Weights of a small transformer language model.
Size: width 192, MLP 384 SwiGLU, vocabulary 2117, 4.37M parameters.
Architecture: no biases in attention or MLP, embeddings untied during training, short convolutions, capped logits.
Each number is 200 + 20 x the weight over its row's rms, rounded and kept within 0 to 999. Layers, rows and columns count from 0. The size before them is the row's rms in percent of the matrix's.

# down: layer 5 MLP down (transposed), 384x192, rms 0.0805, rows 369-378, columns 48-95
# gate: layer 5 MLP gate, 384x192, rms 0.12, rows 370-378, columns 48-95
# up: layer 5 MLP up, 384x192, rms 0.12, rows 370-378, columns 48-95
down369,099,224,208,191,221,203,185,206,197,201,206,169,196,202,252,217,198,221,205,207,210,209,192,186,188,212,196,206,218,214,198,175,226,204,190,194,208,186,191,174,234,189,191,157,173,216,178,181,227
gate370,095,226,212,203,185,224,180,161,186,207,196,177,173,201,195,211,201,218,121,198,174,187,205,234,203,210,191,202,196,191,218,177,187,210,234,208,145,203,214,201,183,250,225,206,198,200,221,182,211
up370,104,191,215,198,199,214,209,205,186,217,214,193,201,230,236,174,214,209,182,202,211,197,170,222,217,184,212,241,226,197,153,215,234,232,207,207,165,217,178,178,227,217,205,206,219,204,179,229,221
down370,092,185,156,210,168,167,212,196,192,222,198,204,232,202,196,179,208,247,216,192,199,184,195,190,218,186,211,198,190,190,201,228,211,191,184,208,241,195,192,168,202,185,206,202,196,185,175,190,228
gate371,097,215,197,223,167,177,221,152,239,182,233,200,197,179,171,186,233,151,222,213,208,207,201,226,188,240,199,204,161,216,207,203,200,196,211,187,207,209,190,241,233,205,158,191,232,193,221,204,177
up371,098,171,206,198,157,195,223,174,225,210,167,229,201,202,196,186,216,187,202,180,233,201,211,173,223,174,247,203,213,178,206,208,224,158,250,199,206,200,182,213,204,222,188,201,214,177,201,162,172
down371,098,217,196,205,205,155,189,215,192,230,210,230,203,219,211,228,228,199,213,236,203,203,184,213,231,176,180,178,247,178,225,181,186,228,193,225,215,206,179,192,195,202,173,199,164,170,196,174,222
gate372,098,196,225,191,194,186,227,192,196,192,187,242,211,220,197,201,186,192,194,200,176,209,212,212,203,197,197,164,193,220,213,179,197,189,203,218,198,176,193,202,189,218,196,204,247,178,191,214,205
up372,104,196,222,209,165,186,202,179,202,141,209,226,193,217,192,178,203,225,167,220,211,201,193,226,196,217,205,187,194,210,197,205,190,217,223,201,191,168,201,234,219,218,188,180,211,206,207,203,217
down372,101,233,185,218,200,191,247,182,211,217,203,193,207,178,198,201,191,230,227,184,164,195,192,213,173,196,155,192,194,178,211,215,215,218,192,190,200,201,160,193,204,169,199,194,178,187,226,162,228
gate373,099,191,217,168,213,203,228,221,199,176,181,173,218,197,205,176,243,219,197,191,183,197,219,171,218,197,188,207,222,186,184,208,184,181,203,199,189,210,230,182,229,167,194,197,160,210,234,197,178
up373,093,198,235,190,169,198,230,191,232,232,226,211,167,182,180,191,243,205,210,224,210,202,164,200,188,205,199,203,193,203,187,195,189,189,182,201,221,189,171,200,163,238,202,239,222,194,214,188,213
down373,096,194,200,191,235,216,193,196,174,175,160,167,238,210,178,184,200,182,173,197,190,220,194,212,185,198,170,218,218,173,162,162,201,204,190,232,199,207,220,198,211,181,205,169,183,156,228,183,226
gate374,097,174,212,234,186,179,173,220,173,197,195,189,195,208,211,170,239,178,221,185,170,242,224,200,191,194,214,165,200,211,177,172,176,181,188,200,189,175,208,210,191,231,178,196,181,190,228,202,172
up374,103,177,229,198,244,172,162,178,181,173,173,193,159,171,168,220,213,212,195,222,196,191,187,202,209,223,195,182,196,210,217,202,176,205,186,232,225,202,182,186,168,216,172,206,193,221,185,232,234
down374,100,191,227,184,196,210,191,174,226,199,202,195,188,169,215,198,218,206,184,211,229,207,188,178,206,195,221,163,150,222,225,204,176,221,168,188,214,227,206,195,212,202,214,213,235,225,202,202,217
gate375,103,196,228,197,233,191,187,228,213,176,225,195,216,220,204,202,184,217,185,186,205,186,190,185,196,180,188,222,203,222,202,186,184,186,162,206,170,228,209,195,211,188,204,185,198,139,183,192,208
up375,101,189,201,213,196,196,198,211,163,197,197,201,200,222,201,230,224,179,180,200,198,194,204,182,173,209,200,166,188,215,180,221,201,186,232,192,157,165,166,238,233,191,222,206,202,199,209,176,186
down375,102,189,186,181,209,181,176,163,203,182,180,203,168,218,195,199,215,237,181,224,185,177,195,176,213,223,210,178,224,192,223,233,179,179,189,164,184,219,228,189,193,254,222,210,190,215,216,244,193
gate376,102,179,183,183,205,213,156,192,188,195,204,186,218,226,167,197,218,220,220,200,220,163,174,221,206,216,204,219,192,206,215,185,213,211,207,204,175,211,186,255,191,194,216,178,208,186,215,206,210
up376,096,224,205,184,207,215,223,214,172,226,221,202,189,171,235,161,237,210,201,197,233,165,215,203,189,200,213,194,209,172,178,232,206,190,190,199,192,153,171,200,160,177,180,198,191,183,189,191,239
down376,099,206,214,188,178,212,205,182,235,192,190,229,193,186,214,225,189,216,221,203,172,189,167,172,212,213,194,195,176,219,220,218,209,214,173,214,198,208,191,167,198,196,177,204,168,204,176,208,182
gate377,104,173,203,203,179,203,212,166,170,198,166,184,191,197,217,221,189,189,197,205,197,205,168,234,197,173,186,210,214,185,213,177,202,191,226,172,208,204,194,210,228,171,252,204,182,186,202,192,218
up377,102,213,191,167,211,240,192,197,215,187,174,182,194,176,201,225,180,205,212,193,189,214,222,180,186,188,211,217,200,188,212,211,215,182,164,190,221,212,229,199,184,196,191,233,189,231,177,195,218
down377,097,184,185,204,237,206,226,218,188,197,227,215,197,210,167,208,191,218,192,176,227,232,175,195,168,241,205,181,233,216,183,182,186,189,204,204,173,189,205,205,199,190,229,182,205,209,197,188,205
gate378,090,220,239,206,207,218,207,205,206,198,184,182,176,146,217,205,194,198,190,184,222,191,200,179,208,185,197,219,191,194,201,243,198,198,209,217,189,207,230,193,186,184,235,210,213,195,157,260,215
up378,093,223,208,208,251,171,182,191,195,176,207,210,213,206,209,191,202,198,169,221,210,193,200,215,183,205,203,160,202,193,186,216,219,229,233,189,184,177,202,190,219,200,197,235,187,228,210,185,207
down378,094,217,197,194,192,205,191,204,240,182,212,216,176,175,204,226,179,255,193,229,224,188,153,189,222,206,207,171,188,177,187,220,170,201,203,191,190,200,187,208,219,202,165,241,175,226,197,186,233